python train.py --n_layer=14 --d_model=192 --n_head=3 --n_kv_head=3 --head_dim=64 --d_mlp=512 --vocab_size=8192 --activation="swiglu" --norm="rmsnorm" --norm_place="pre" --norm_eps=1e-05 --positions="rope" --rope_base=500000.0 --rope_fraction=1.0 --qk_norm=false --attn_scale=0.125 --bias="none" --tie_embeddings=true --parallel_block=true --init="uniform" --init_std_qkv=0.0886 --init_std_o=0.0167 --init_std_up=0.0886 --init_std_down=0.0103 --optimizer="muon_variant" --lr=0.0112 --lr_mult_qkv=0.5 --lr_mult_o=3.0 --beta1=0.9 --lr_head=0.00748 --grad_clip=1.0 --warmup_steps=200 --schedule="wsd" --decay_fraction=0.631 --decay_shape="sqrt" --final_lr_fraction=0.1 --batch_tokens=32768 --seq_len=1024 --doc_mask=false --train_tokens=278000000 --steps=8484 --dataset="wikipedia_en"
Each number is 50 + 10 x the weight over its row's rms, rounded and kept within 0 to 99. Layers, rows and columns count from 0. The size before them is the row's rms in percent of the matrix's.

# down: layer 3 MLP down (transposed), 512x192, rms 0.0656, rows 285-308, columns 0-95
# gate: layer 3 MLP gate, 512x192, rms 0.135, rows 286-309, columns 0-95
# up: layer 3 MLP up, 512x192, rms 0.135, rows 286-309, columns 0-95
down285 094:58 52 53 54 37 46 55 54 29 64 55 37 52 47 39 74 53 56 46 48 48 25 44 51 65 48 46 77 37 40 60 57 56 47 37 42 73 50 33 53 42 54 42 65 56 50 62 69 62 66 54 60 66 37 41 61 53 52 61 51 37 34 48 44 60 43 55 49 57 55 52 55 59 52 35 51 50 56 49 44 39 48 49 50 33 49 43 63 57 38 50 70 46 48 41 47
gate286 113:45 68 50 56 54 56 37 62 60 42 39 67 42 51 58 59 41 62 37 59 55 42 67 36 52 34 33 50 40 52 47 53 48 46 46 34 47 43 35 68 56 64 43 58 41 48 59 71 34 56 73 51 47 45 59 62 60 41 50 60 46 44 39 55 28 49 46 38 52 52 57 51 46 40 72 47 45 41 68 56 64 57 60 55 57 50 45 32 62 40 61 37 60 70 21 44
up286 102:45 51 55 41 45 48 54 59 32 40 59 53 52 57 37 59 27 46 45 68 45 43 46 54 59 50 65 29 48 57 58 36 58 52 38 58 52 58 59 50 32 54 48 61 54 45 69 51 58 56 48 46 56 36 55 34 63 70 38 40 49 66 55 55 66 36 54 64 56 61 46 43 36 61 58 39 54 57 41 59 44 46 56 53 64 63 46 38 62 42 46 49 59 41 52 44
down286 102:40 46 58 55 36 45 50 32 30 52 46 38 63 56 52 52 53 36 31 54 52 46 53 68 54 43 70 66 48 44 62 48 65 47 46 49 53 60 59 52 51 55 56 60 42 40 39 48 49 51 53 48 58 61 45 55 49 54 48 46 73 47 53 46 74 72 59 60 68 53 58 41 40 45 40 53 60 66 27 34 52 51 40 33 42 51 47 67 44 53 47 49 49 62 41 58
gate287 097:50 41 59 52 46 51 56 26 55 61 59 34 58 62 33 46 54 53 48 69 64 32 52 58 55 57 46 39 37 41 44 53 59 46 46 45 54 39 58 54 59 65 39 41 68 58 51 41 33 52 53 26 31 62 47 37 60 60 46 52 58 39 43 55 41 53 31 37 52 54 43 46 43 35 54 27 36 55 35 42 35 59 21 61 61 66 54 55 60 50 25 39 37 49 44 55
up287 097:34 50 64 45 48 46 60 51 44 52 46 63 43 32 57 48 51 60 72 42 51 45 40 42 44 58 50 44 35 55 70 59 46 43 59 69 34 56 56 42 52 61 44 53 45 56 41 38 49 41 48 37 35 74 53 29 70 41 43 34 41 72 54 53 39 63 64 21 53 37 47 64 45 51 49 55 56 55 35 44 56 59 46 52 54 43 45 56 64 48 56 55 45 45 59 47
down287 095:40 40 57 43 55 59 62 35 51 46 45 42 53 41 51 47 51 37 59 46 52 27 51 50 65 66 70 40 50 53 50 59 48 44 52 55 33 37 60 54 18 52 59 60 53 37 71 47 25 42 41 67 43 64 55 39 50 40 61 59 36 59 44 53 42 28 42 38 64 42 70 47 60 56 40 50 46 57 43 54 51 58 45 48 54 56 42 36 59 36 54 66 43 53 42 47
gate288 098:63 49 36 41 33 52 70 41 66 31 30 42 41 45 64 60 51 50 41 44 36 28 45 58 52 54 54 53 41 43 24 46 25 47 54 39 50 46 54 36 61 49 36 57 42 79 44 60 61 44 53 43 68 60 52 47 69 34 54 58 50 49 48 49 72 48 46 41 46 36 37 49 51 36 57 53 45 36 37 66 53 46 55 40 39 38 43 45 51 59 38 52 37 44 43 45
up288 098:59 28 42 48 58 60 40 65 59 24 54 55 41 47 55 53 44 61 55 60 55 59 69 67 64 47 32 48 50 60 36 46 43 48 49 43 48 38 41 58 44 49 37 38 42 57 45 50 52 62 64 50 60 33 61 47 58 33 41 43 40 51 48 44 45 47 64 58 52 46 36 36 54 48 43 40 57 44 62 48 55 57 51 61 38 38 43 59 59 63 33 50 65 57 32 66
down288 102:50 53 54 54 51 27 51 55 35 53 53 50 51 40 52 59 54 34 46 43 40 47 48 48 39 51 55 29 35 34 49 60 51 50 62 47 48 50 46 30 58 53 46 66 60 50 45 68 57 55 47 36 37 52 33 69 47 49 52 56 52 54 63 51 44 41 35 55 48 34 49 51 55 45 62 70 51 50 55 51 49 35 34 46 45 39 41 55 70 35 67 52 45 44 60 33
gate289 095:41 45 49 33 54 45 61 40 50 24 49 39 61 42 56 50 46 63 47 42 52 42 54 33 70 61 52 49 34 31 49 43 70 52 56 45 44 36 55 51 39 55 66 39 57 47 39 51 56 25 26 40 54 60 44 46 53 40 42 77 41 57 59 46 60 55 54 43 55 39 49 41 44 55 61 55 52 44 58 51 33 59 56 50 45 34 50 51 37 45 61 35 61 62 65 32
up289 102:59 64 53 37 60 43 50 42 34 45 53 61 54 58 42 48 55 36 54 24 39 44 60 57 48 40 31 41 50 47 42 46 43 44 52 33 58 36 51 44 59 40 36 55 54 42 42 58 54 32 50 50 52 57 49 57 61 51 39 53 52 26 18 39 41 30 50 53 53 52 56 36 53 56 44 44 42 43 43 42 62 27 29 41 47 51 40 60 56 42 54 42 42 64 48 39
down289 097:53 42 43 39 66 59 46 49 82 48 60 64 32 44 38 57 60 56 51 44 55 43 60 51 58 54 42 56 36 42 49 41 45 41 55 60 40 51 27 48 54 43 50 40 57 58 41 47 54 44 64 42 56 35 32 52 59 47 64 41 53 49 68 59 36 54 34 46 64 60 68 49 32 56 44 40 46 57 34 44 53 47 50 52 36 53 52 51 64 68 68 42 45 68 54 68
gate290 099:37 56 58 39 63 57 28 46 31 51 50 42 63 55 37 49 37 52 60 51 45 55 51 64 54 54 48 41 40 59 55 69 55 31 45 48 55 39 55 49 54 60 44 48 54 44 48 56 54 63 52 55 67 45 45 41 62 44 52 35 52 42 47 67 61 54 74 47 52 43 43 58 23 40 50 51 58 49 53 46 57 27 62 49 73 53 40 50 57 47 61 45 46 58 43 51
up290 101:23 46 47 45 41 57 47 51 42 56 38 52 28 49 76 66 43 50 60 41 38 35 57 53 55 52 53 64 36 52 56 58 43 52 57 47 50 34 56 41 60 39 63 42 39 58 67 47 38 62 42 43 34 47 51 49 51 46 33 53 59 37 65 65 67 48 62 52 73 42 47 48 66 53 44 47 68 36 57 25 29 62 56 58 51 58 51 33 46 50 48 46 53 61 45 38
down290 102:32 42 57 54 46 46 43 60 50 45 41 71 31 50 61 63 58 62 56 58 52 44 54 49 54 49 55 34 46 41 52 53 42 42 64 41 49 36 46 56 59 58 52 36 49 69 33 69 47 72 54 51 39 51 53 58 41 40 44 56 44 52 56 53 53 36 51 57 58 38 53 76 47 48 53 45 37 55 50 59 44 64 53 40 42 45 48 36 51 46 59 64 43 65 50 46
gate291 096:39 37 64 38 63 64 42 55 42 42 56 58 59 38 73 49 32 42 61 59 54 52 38 40 61 43 65 43 40 37 44 63 63 51 47 59 45 39 53 48 51 57 53 39 62 48 60 26 45 52 60 55 39 44 34 65 50 55 39 57 59 43 53 36 37 47 56 41 50 59 57 64 50 37 40 39 76 61 44 67 53 58 54 42 62 42 38 58 45 34 39 48 50 42 68 50
up291 101:50 56 62 54 55 55 52 47 42 46 49 49 70 51 60 40 44 49 45 55 41 43 48 49 53 54 56 42 64 50 49 58 64 42 51 63 59 35 53 46 50 36 40 51 63 41 53 49 39 42 60 56 67 45 49 60 81 50 62 61 57 43 48 61 26 56 68 51 36 46 45 46 36 49 25 54 45 62 40 39 54 59 67 37 49 47 46 76 45 39 49 44 45 41 49 52
down291 100:47 65 55 42 57 49 62 32 60 47 40 41 49 52 66 47 47 55 40 39 57 40 56 52 44 40 48 57 62 54 40 45 48 40 56 46 48 41 57 31 54 47 43 61 65 50 51 65 47 53 60 57 52 45 69 50 60 50 57 50 71 50 68 39 43 71 42 54 47 52 50 62 79 54 57 54 46 58 50 50 64 48 49 59 40 60 44 71 49 27 48 31 44 51 57 63
gate292 102:62 62 70 62 27 61 52 35 58 33 58 56 33 61 53 63 50 43 35 55 44 43 43 54 44 56 53 25 64 59 44 66 52 46 60 50 49 51 43 45 48 50 38 68 41 71 51 53 60 39 74 68 62 51 55 54 58 55 41 61 60 56 45 48 52 38 39 60 58 53 55 72 60 39 41 53 38 46 41 61 68 55 47 41 48 50 54 52 44 35 54 65 62 62 57 48
up292 101:63 60 42 60 42 50 70 30 74 37 48 60 67 53 79 65 45 54 49 43 43 47 63 65 57 59 66 65 50 59 73 41 52 54 56 50 50 45 54 33 53 55 48 53 41 46 47 25 52 44 47 41 44 43 47 41 55 74 59 60 43 58 37 57 43 57 52 42 48 33 46 43 58 53 47 50 39 54 37 42 55 42 52 65 25 57 67 55 45 64 57 43 26 54 48 50
down292 101:63 32 61 59 39 38 41 58 58 49 47 45 41 50 43 39 49 37 64 52 44 28 46 49 52 51 59 64 58 43 55 42 61 40 31 49 67 47 50 57 60 57 55 46 49 35 68 37 50 45 50 43 52 42 63 48 49 20 69 34 55 40 54 60 57 48 42 66 47 49 36 46 47 66 48 60 57 44 53 43 39 43 51 30 58 50 39 52 53 49 54 31 52 38 58 59
gate293 112:38 48 54 47 49 42 54 51 46 53 48 36 52 48 46 58 52 47 44 54 40 40 43 60 66 37 41 58 55 32 44 62 50 33 57 66 51 41 50 42 55 76 47 63 43 40 49 35 72 37 49 64 47 63 61 44 46 48 39 49 39 42 40 45 52 19 52 39 51 46 57 43 42 48 41 56 40 58 52 42 42 55 54 54 44 73 59 49 50 55 50 64 67 52 57 38
up293 107:54 19 48 50 55 42 39 38 65 57 42 47 68 58 60 65 44 64 37 49 65 56 55 36 49 53 39 57 47 53 45 40 66 63 59 47 56 50 41 41 76 47 51 54 37 58 60 59 45 47 61 44 48 55 34 27 59 44 66 43 56 45 53 56 31 60 46 50 43 56 32 47 46 38 61 41 72 56 47 62 49 33 45 61 76 28 65 40 33 36 50 43 33 54 39 47
down293 103:64 58 44 50 38 47 53 64 60 49 43 38 69 52 48 45 41 40 53 54 47 63 32 45 37 51 49 73 41 54 55 42 57 32 52 74 61 50 57 57 81 71 53 58 58 45 57 50 66 39 51 53 34 41 65 43 57 35 46 48 35 45 42 40 48 40 61 50 58 63 40 22 34 38 52 38 46 47 53 46 32 33 45 50 54 47 70 64 54 54 64 60 66 52 53 61
gate294 106:44 38 65 58 35 27 48 59 48 76 44 59 41 58 39 44 47 48 48 43 39 54 56 40 34 33 51 49 41 33 27 52 44 68 52 42 53 56 53 63 41 40 56 55 54 50 59 36 54 37 62 34 38 44 37 68 55 45 35 58 46 47 67 36 71 53 38 44 46 33 44 66 47 43 36 56 42 47 48 41 46 62 43 57 57 34 52 51 52 58 56 39 47 37 38 40
up294 101:44 46 49 58 54 58 31 42 43 55 43 59 57 56 63 42 49 69 40 67 42 41 72 39 29 61 54 59 50 47 46 43 43 55 53 51 46 49 63 78 35 43 64 67 42 70 49 45 61 65 40 52 56 30 41 59 60 32 49 46 45 57 50 45 41 43 34 63 55 50 32 47 53 49 58 50 31 47 60 57 30 57 62 49 63 55 53 41 47 36 51 43 34 46 52 57
down294 103:48 43 29 49 58 76 63 27 54 46 42 35 47 52 71 45 33 47 58 63 33 57 42 58 60 55 46 50 52 51 50 38 43 38 66 55 47 62 68 28 51 47 47 68 40 45 44 67 56 57 44 60 42 61 65 53 46 47 45 40 64 60 37 66 42 43 58 52 48 58 59 53 42 47 55 47 47 45 70 56 46 66 39 61 51 52 36 69 41 58 48 38 58 53 48 52
gate295 107:40 37 51 45 34 46 47 31 45 60 51 33 38 43 49 29 53 48 54 52 42 43 52 45 43 65 62 41 68 54 25 54 62 52 60 50 38 59 47 29 53 51 58 38 46 44 48 59 51 75 58 56 55 61 51 44 53 44 57 54 41 46 31 38 31 58 46 41 36 66 48 59 60 43 60 48 51 60 48 50 46 62 52 33 47 62 42 42 49 59 56 44 64 53 59 43
up295 103:48 39 50 48 52 24 58 45 43 32 54 51 48 52 41 58 50 63 67 55 44 47 52 57 55 31 54 50 44 41 48 25 47 39 53 36 51 63 69 44 42 28 61 53 64 47 41 61 58 48 44 38 50 51 59 56 52 56 42 59 42 58 50 58 55 53 48 38 33 49 30 54 42 47 35 49 43 46 51 60 56 73 40 47 39 56 48 53 53 63 55 50 43 27 17 47
down295 105:59 67 56 72 45 53 50 38 43 37 52 54 64 47 38 65 53 51 35 52 58 42 50 53 34 55 36 56 46 33 51 44 43 53 41 55 46 26 49 53 56 60 51 51 61 53 64 54 46 44 65 55 45 20 49 42 46 48 52 39 53 47 69 33 71 56 42 42 53 57 60 47 50 51 34 54 53 67 66 56 59 42 46 59 52 51 56 48 55 45 48 54 46 50 50 70
gate296 105:51 58 32 48 26 69 46 50 36 72 40 61 47 59 52 41 31 62 68 67 49 54 69 32 50 49 47 53 70 63 49 51 33 43 37 40 56 34 61 65 54 42 56 42 49 54 35 58 60 60 46 33 45 40 35 48 43 42 49 57 50 59 65 39 51 49 52 51 55 77 41 51 38 55 65 56 53 44 51 50 45 51 42 38 56 50 53 47 49 61 56 44 41 56 63 59
up296 105:49 57 25 53 36 59 52 42 38 49 40 63 39 52 57 50 37 59 60 48 49 52 60 36 46 61 59 50 73 68 40 32 32 35 45 47 58 47 62 64 66 53 53 50 50 56 65 43 47 44 44 27 60 64 58 65 28 42 46 52 49 56 50 51 52 48 48 34 45 74 57 52 49 59 65 60 62 47 71 53 72 70 40 37 48 58 60 57 50 55 59 40 46 49 58 45
down296 098:58 52 55 73 57 57 47 47 61 42 60 62 39 48 46 43 41 31 44 38 43 53 38 57 51 58 74 62 46 40 41 33 53 48 48 64 71 50 53 26 57 50 39 51 63 49 67 60 47 51 45 41 75 64 56 62 36 59 36 50 25 52 53 53 46 56 30 42 41 50 60 54 34 53 55 70 57 49 62 46 75 63 54 45 29 44 63 59 53 34 63 31 35 59 60 61
gate297 101:45 50 55 49 50 44 47 37 49 55 59 71 61 62 57 54 40 55 48 50 60 52 40 36 38 37 72 46 22 59 61 48 33 48 53 60 24 50 44 27 36 52 60 44 30 37 46 43 39 62 61 50 31 50 41 38 53 51 68 48 43 56 73 45 66 42 45 56 46 36 47 68 44 37 49 53 54 66 36 59 50 51 52 52 51 48 40 51 38 54 45 61 62 48 37 49
up297 102:71 59 44 47 42 57 48 50 66 40 45 41 38 43 53 57 63 50 58 47 51 48 67 53 40 45 54 43 48 56 55 48 50 52 34 45 71 43 57 45 58 52 76 51 78 59 62 26 63 46 47 47 60 39 72 59 49 66 61 53 51 36 25 53 38 48 74 41 41 53 48 57 40 51 52 56 67 65 42 40 51 45 52 51 45 55 54 41 61 52 41 46 42 52 59 58
down297 096:63 58 56 56 47 78 53 49 56 49 34 34 51 55 56 56 42 55 40 70 75 50 52 24 49 37 58 43 62 54 55 79 58 39 57 48 61 50 56 52 61 58 48 67 72 43 58 42 59 49 39 62 61 54 39 35 40 53 58 31 34 55 63 53 40 52 58 58 43 57 53 48 37 45 47 46 48 31 69 56 53 57 41 58 44 58 57 44 42 42 57 49 48 53 52 69
gate298 067:40 41 45 62 64 48 46 60 61 40 30 51 51 60 40 64 45 30 58 44 66 43 50 43 67 41 29 49 60 53 61 39 53 53 66 42 39 48 39 33 37 55 59 49 41 29 38 39 58 54 48 40 59 47 48 44 50 64 61 41 51 50 38 27 57 47 33 64 48 47 62 50 62 55 48 61 64 34 53 47 54 60 78 40 48 49 43 39 42 53 40 40 46 37 42 44
up298 081:56 43 57 44 53 73 53 55 40 41 68 58 78 46 69 50 52 54 39 31 56 52 51 49 36 27 43 47 38 52 40 49 36 70 57 49 63 70 44 50 49 39 59 72 47 68 54 52 57 42 41 36 49 46 34 70 47 49 50 48 44 51 42 64 61 46 38 55 55 36 40 69 49 44 53 62 42 44 50 56 58 42 42 36 59 70 49 47 61 37 51 39 46 57 38 66
down298 093:44 56 44 42 42 42 48 52 60 51 38 57 47 45 37 49 52 51 60 73 34 62 53 52 40 69 75 30 61 60 56 57 60 40 51 59 48 53 55 71 51 51 32 51 49 52 53 57 50 44 58 58 34 56 58 42 62 44 51 45 57 53 58 50 30 36 78 50 50 67 47 29 42 43 51 21 54 49 51 63 43 50 52 58 52 33 55 60 43 70 61 55 59 61 41 53
gate299 107:48 40 34 46 51 60 49 64 41 37 51 74 37 54 38 44 64 57 36 57 51 54 58 52 55 46 60 53 31 50 37 64 53 33 41 49 35 51 52 57 59 47 37 45 47 53 27 63 50 50 43 55 37 60 47 33 47 44 43 59 35 54 46 36 57 51 55 54 40 65 53 52 47 53 44 50 61 35 76 37 62 40 61 51 42 58 53 39 37 42 54 26 55 56 47 42
up299 101:44 50 40 65 36 31 38 53 77 61 56 56 56 51 50 50 41 49 53 60 37 60 47 42 46 47 31 35 59 58 55 44 48 43 57 65 40 53 52 47 51 50 42 51 51 42 60 37 52 63 65 40 52 40 47 37 31 34 55 39 53 41 50 46 57 62 58 54 46 66 62 45 42 49 71 40 53 63 51 45 34 48 70 42 51 56 52 56 53 50 52 63 56 39 56 42
down299 102:50 35 50 56 56 67 44 54 46 25 62 73 42 64 38 29 61 53 46 43 56 44 45 46 61 58 51 52 42 44 35 52 69 57 40 45 48 56 39 56 63 49 47 54 42 57 43 56 47 44 57 65 41 60 46 45 46 43 66 52 53 58 40 45 33 38 49 53 39 69 54 63 48 47 33 42 59 39 69 49 63 45 54 62 44 54 37 41 50 38 47 24 56 73 54 44
gate300 105:47 60 64 57 62 20 56 39 37 42 34 51 36 46 51 55 48 73 57 43 48 49 50 53 54 39 52 51 42 52 46 41 70 48 41 67 27 74 44 68 68 52 41 36 43 47 47 44 45 64 42 56 54 47 63 42 45 45 41 46 60 63 54 47 76 46 42 42 48 56 54 51 51 56 56 50 54 42 41 53 40 57 59 54 57 55 35 69 53 68 41 54 74 62 47 51
up300 100:33 51 34 60 64 45 35 65 36 59 44 49 55 29 54 51 53 49 48 48 49 48 48 42 31 43 33 42 33 44 42 53 44 50 31 59 46 61 34 40 52 34 51 50 36 36 49 62 54 54 46 48 47 36 52 57 46 57 51 46 54 58 60 58 48 36 49 45 71 57 49 41 37 32 47 45 26 35 67 35 58 36 56 57 61 46 34 52 48 69 61 69 47 64 54 47
down300 101:45 52 46 64 48 39 61 36 41 37 35 54 51 49 37 63 31 55 42 47 45 48 53 47 53 51 32 59 51 47 45 46 59 43 49 56 40 74 50 44 60 47 46 45 61 43 50 25 48 63 52 36 69 32 60 53 51 55 31 65 42 41 40 35 60 61 52 33 25 40 37 60 68 60 50 59 64 47 50 59 54 55 56 60 37 54 43 58 54 57 48 47 58 52 58 47
gate301 096:63 50 48 48 46 62 57 43 52 65 51 61 40 40 42 30 40 54 53 31 43 49 52 35 59 37 33 51 45 33 59 70 43 58 54 43 53 61 49 62 44 39 56 56 63 43 38 31 49 60 47 47 25 48 53 42 33 34 57 42 52 59 44 49 45 49 55 50 62 56 54 30 36 51 45 47 43 63 58 66 61 47 63 47 48 60 62 52 66 39 50 59 52 39 60 39
up301 091:61 45 65 56 53 56 47 36 54 67 41 57 56 45 48 53 47 62 54 49 49 47 44 57 56 67 41 56 49 45 63 51 36 54 48 39 40 58 54 52 36 44 53 57 49 32 50 39 45 56 34 53 47 56 30 62 42 62 49 48 46 35 37 46 42 35 42 48 43 63 63 55 42 58 54 67 54 67 46 53 63 59 59 41 59 58 57 35 46 44 54 53 31 46 57 46
down301 093:42 57 59 36 39 51 56 44 54 39 47 53 25 54 51 47 38 47 60 31 55 44 49 62 62 51 54 50 67 62 35 48 44 46 55 44 58 72 49 43 54 39 67 57 64 46 32 47 52 58 50 55 36 65 42 54 46 61 53 43 39 62 65 74 50 62 46 55 40 58 79 52 52 54 63 53 45 53 45 56 36 45 46 46 43 60 55 61 74 55 48 41 54 37 44 39
gate302 093:68 38 52 49 50 58 57 62 49 34 67 49 53 51 53 46 52 63 40 72 50 55 67 48 38 49 52 68 58 37 62 51 35 42 44 49 42 61 47 51 48 69 72 54 58 53 59 45 49 33 47 43 49 38 49 59 54 44 53 64 50 37 51 42 56 35 61 47 38 64 44 45 48 43 45 64 65 63 49 63 72 37 56 36 52 37 28 39 56 40 45 70 55 47 61 49
up302 103:71 46 48 48 47 40 49 48 49 50 53 34 57 39 52 46 47 52 51 42 53 44 44 47 47 47 60 52 47 60 48 61 30 48 56 52 43 61 32 45 71 40 49 57 65 65 72 50 51 44 24 42 74 19 35 49 53 49 66 54 54 42 44 38 45 42 66 58 41 57 47 41 47 52 48 65 29 59 38 59 56 43 56 34 40 56 49 56 43 61 36 46 44 52 64 46
down302 098:59 49 56 57 55 59 61 47 38 59 64 48 55 46 38 46 47 49 55 60 51 49 38 35 42 53 67 40 33 55 57 25 61 40 31 32 53 47 62 45 38 69 40 53 40 62 43 50 54 56 54 56 54 67 55 42 38 53 48 39 48 48 58 58 52 68 45 69 53 37 49 61 44 44 63 54 44 43 65 59 44 57 35 66 52 45 52 54 63 40 63 45 51 42 40 51
gate303 102:55 53 64 53 47 58 53 45 48 53 70 29 59 45 55 47 34 49 49 65 59 67 60 43 46 49 58 48 54 37 62 64 54 49 47 53 34 59 46 50 51 47 47 57 59 42 58 64 42 55 60 66 38 55 48 65 27 41 36 58 43 48 48 67 47 71 69 77 68 51 51 51 50 46 65 60 37 43 63 55 63 50 45 47 39 53 44 40 57 47 53 58 60 43 60 56
up303 104:37 49 49 55 27 54 57 54 23 55 49 47 53 60 61 49 54 40 35 39 62 50 49 48 44 42 40 48 59 65 65 40 40 34 57 52 50 64 57 43 63 52 48 57 49 62 56 24 54 54 42 55 53 36 50 54 51 57 44 53 59 75 51 59 54 54 51 47 55 59 57 50 35 49 31 50 22 36 45 59 52 56 49 59 50 34 32 53 53 38 47 75 37 56 47 40
down303 105:57 53 43 40 69 54 46 51 57 58 28 38 43 54 58 56 50 48 50 67 50 53 42 49 26 50 37 51 55 59 38 70 65 47 52 55 51 54 51 48 27 36 46 54 47 40 21 57 63 55 53 72 56 58 48 57 45 52 54 48 50 42 45 46 59 44 44 60 59 38 54 59 60 61 45 46 47 48 30 59 50 49 48 49 40 47 56 42 47 58 52 53 45 64 64 43
gate304 099:52 61 61 55 43 61 50 56 62 40 36 41 53 55 67 38 57 29 63 53 45 56 53 34 54 46 43 40 45 60 59 54 51 29 42 47 48 36 49 55 49 47 72 33 65 51 63 49 57 43 45 31 46 69 52 69 61 63 63 73 53 60 53 68 56 50 46 54 29 56 34 42 37 38 45 46 42 70 48 48 69 44 54 41 62 39 64 50 55 55 58 48 59 51 64 47
up304 101:56 57 49 37 63 54 65 64 52 53 53 34 46 45 53 73 28 56 43 47 49 49 51 42 53 54 46 44 28 67 56 59 57 34 55 58 51 44 43 42 53 56 47 53 69 55 47 64 60 53 57 56 38 46 28 54 54 49 37 35 27 48 59 44 44 51 59 43 36 56 43 47 56 37 58 58 34 54 47 47 50 51 58 56 53 52 59 66 45 62 54 42 44 46 34 47
down304 099:50 64 40 47 67 62 54 62 37 44 40 45 43 45 52 63 55 53 40 51 40 40 51 56 43 28 18 50 49 60 62 35 50 65 49 56 30 39 49 56 62 48 55 48 55 40 34 49 40 74 53 50 53 41 42 42 48 57 58 37 27 41 68 39 54 32 52 40 41 50 36 60 65 37 58 53 31 47 56 56 58 51 46 47 45 46 44 59 47 58 46 31 46 61 55 46
gate305 098:48 57 78 55 43 54 62 63 61 45 46 65 50 56 39 53 63 44 55 46 60 38 60 62 47 41 46 53 47 53 57 53 59 59 47 40 53 56 50 63 42 36 57 54 57 33 44 48 59 52 37 51 41 50 48 36 50 61 42 36 61 56 47 62 53 53 64 36 40 36 57 56 47 44 51 34 45 49 39 56 38 63 67 28 61 47 66 57 63 80 46 57 41 51 45 49
up305 104:43 62 52 72 45 43 42 33 39 43 53 54 49 59 32 45 57 64 36 55 49 44 57 35 46 55 41 23 62 46 57 36 42 53 31 57 47 40 55 40 56 50 56 45 58 56 39 47 54 40 71 54 44 43 44 50 49 45 71 45 36 53 47 49 46 40 33 65 42 58 58 43 71 42 35 43 46 60 43 45 60 29 31 52 47 45 59 49 44 36 57 41 53 48 44 63
down305 104:54 52 62 56 44 45 50 35 30 53 57 44 60 47 39 46 65 48 53 54 47 28 46 55 38 52 54 52 36 64 48 42 65 60 35 44 58 43 42 51 54 59 50 52 47 39 40 39 48 35 43 46 43 58 49 56 51 54 56 52 55 41 57 54 52 43 41 76 43 49 66 56 54 42 55 22 45 47 39 46 48 35 53 49 46 43 75 51 41 68 57 36 73 39 49 60
gate306 095:68 60 48 61 55 59 48 45 62 44 37 30 61 61 47 42 52 67 40 60 69 45 28 44 50 54 37 38 57 60 56 46 56 37 54 37 17 56 60 41 59 70 52 42 51 53 49 43 47 50 53 45 29 56 62 55 48 47 54 48 60 56 52 27 48 43 36 45 49 69 60 45 56 40 66 37 46 59 48 73 64 69 40 40 52 43 39 51 55 48 45 47 49 59 56 45
up306 104:50 42 46 40 57 65 46 45 43 48 56 53 45 49 43 51 58 36 44 55 56 48 73 55 60 61 44 61 51 41 31 49 50 45 40 47 39 56 62 36 54 34 49 45 57 42 49 58 63 58 42 50 37 44 58 46 54 61 55 50 45 55 77 61 37 45 43 37 62 34 72 66 45 43 50 39 45 38 49 35 48 63 55 50 49 70 36 57 45 49 51 30 54 26 43 48
down306 098:49 50 59 44 59 72 58 51 40 31 57 49 43 64 51 56 72 58 42 49 29 62 43 40 43 60 49 54 57 37 47 39 62 50 43 45 41 50 39 35 61 66 59 51 53 42 64 58 47 55 56 52 58 64 44 62 52 38 63 57 51 39 42 38 50 61 41 39 54 43 53 41 65 49 36 62 41 44 51 39 55 45 42 53 50 59 34 62 39 32 48 34 67 49 53 52
gate307 088:47 55 80 71 42 46 49 56 68 45 72 46 43 34 62 51 39 55 63 67 53 54 55 56 39 55 49 61 38 72 53 48 53 51 58 64 49 38 46 54 33 51 48 48 57 51 55 52 35 51 45 52 60 49 56 59 37 58 46 33 39 39 40 35 56 46 58 36 50 31 43 50 49 56 62 46 42 55 45 52 45 63 59 55 38 59 42 55 40 25 55 38 54 41 61 56
up307 094:54 65 42 34 45 33 39 41 36 44 45 58 47 37 59 43 59 51 41 59 55 49 44 46 44 56 41 52 46 54 50 51 48 51 61 50 42 47 53 33 50 75 58 63 43 55 58 49 66 61 47 47 52 43 50 62 45 40 43 44 64 67 42 67 54 52 42 45 41 45 60 62 67 46 33 54 61 44 69 50 52 55 52 46 47 50 57 49 48 72 31 64 43 62 40 58
down307 095:56 35 51 43 54 50 49 58 55 47 47 62 52 48 38 30 59 44 61 53 43 40 60 54 50 53 48 31 55 56 43 45 53 54 59 46 63 51 47 69 35 35 61 54 28 58 41 60 44 44 51 39 47 75 41 48 38 38 46 54 50 43 54 54 53 66 56 66 48 42 38 44 56 50 43 50 58 55 52 51 61 63 57 41 48 44 59 58 38 68 59 48 71 60 62 57
gate308 113:45 48 58 45 25 70 53 59 71 50 53 39 51 67 40 42 42 50 68 61 48 55 68 47 51 34 40 44 36 55 50 55 63 37 41 48 64 34 49 42 43 50 41 53 60 57 58 53 59 41 49 59 35 36 44 41 61 54 45 51 54 69 48 59 46 54 58 58 68 56 54 47 48 35 76 53 40 67 42 76 42 40 51 51 59 49 62 50 63 49 27 57 45 41 46 44
up308 111:41 59 34 52 52 53 43 31 63 50 52 52 56 43 43 59 60 62 50 61 42 50 46 49 47 68 55 45 38 66 60 50 54 51 55 29 51 62 56 47 43 37 50 56 41 57 38 57 60 48 65 55 51 45 47 67 35 63 55 49 48 49 58 40 43 49 30 57 73 31 45 42 46 48 64 59 50 57 57 43 44 31 55 54 43 43 61 63 56 49 55 30 49 72 31 53
down308 107:55 58 44 44 49 38 49 46 56 57 56 42 77 39 53 45 71 59 53 54 72 75 49 47 46 64 58 44 67 66 58 60 54 53 44 44 60 59 57 41 43 51 63 48 45 60 33 53 53 38 57 60 58 56 43 39 50 50 56 54 46 44 51 48 44 61 33 49 63 48 62 40 59 51 42 54 61 33 66 41 44 48 58 59 36 34 56 38 48 49 44 53 43 48 39 28
gate309 086:55 58 47 44 49 56 63 53 53 46 78 49 44 53 45 51 58 49 50 52 57 36 46 33 70 49 56 49 46 56 53 65 44 55 51 55 68 56 59 39 29 61 46 61 23 33 65 47 52 63 63 59 38 70 57 60 42 57 48 46 57 58 46 35 46 58 39 52 51 33 46 57 49 36 46 53 65 37 60 57 54 42 55 51 53 38 60 53 64 36 40 59 59 64 47 58
up309 082:39 40 57 45 36 51 49 56 42 41 48 58 69 48 34 68 66 57 59 55 56 41 55 45 51 57 60 32 49 62 43 65 38 30 43 53 62 45 54 42 44 48 54 62 51 38 57 44 57 40 49 58 35 73 59 52 42 45 35 49 51 53 43 33 52 44 68 53 41 55 43 55 51 64 29 50 59 52 58 34 72 30 51 51 66 53 51 44 46 61 54 55 55 52 42 50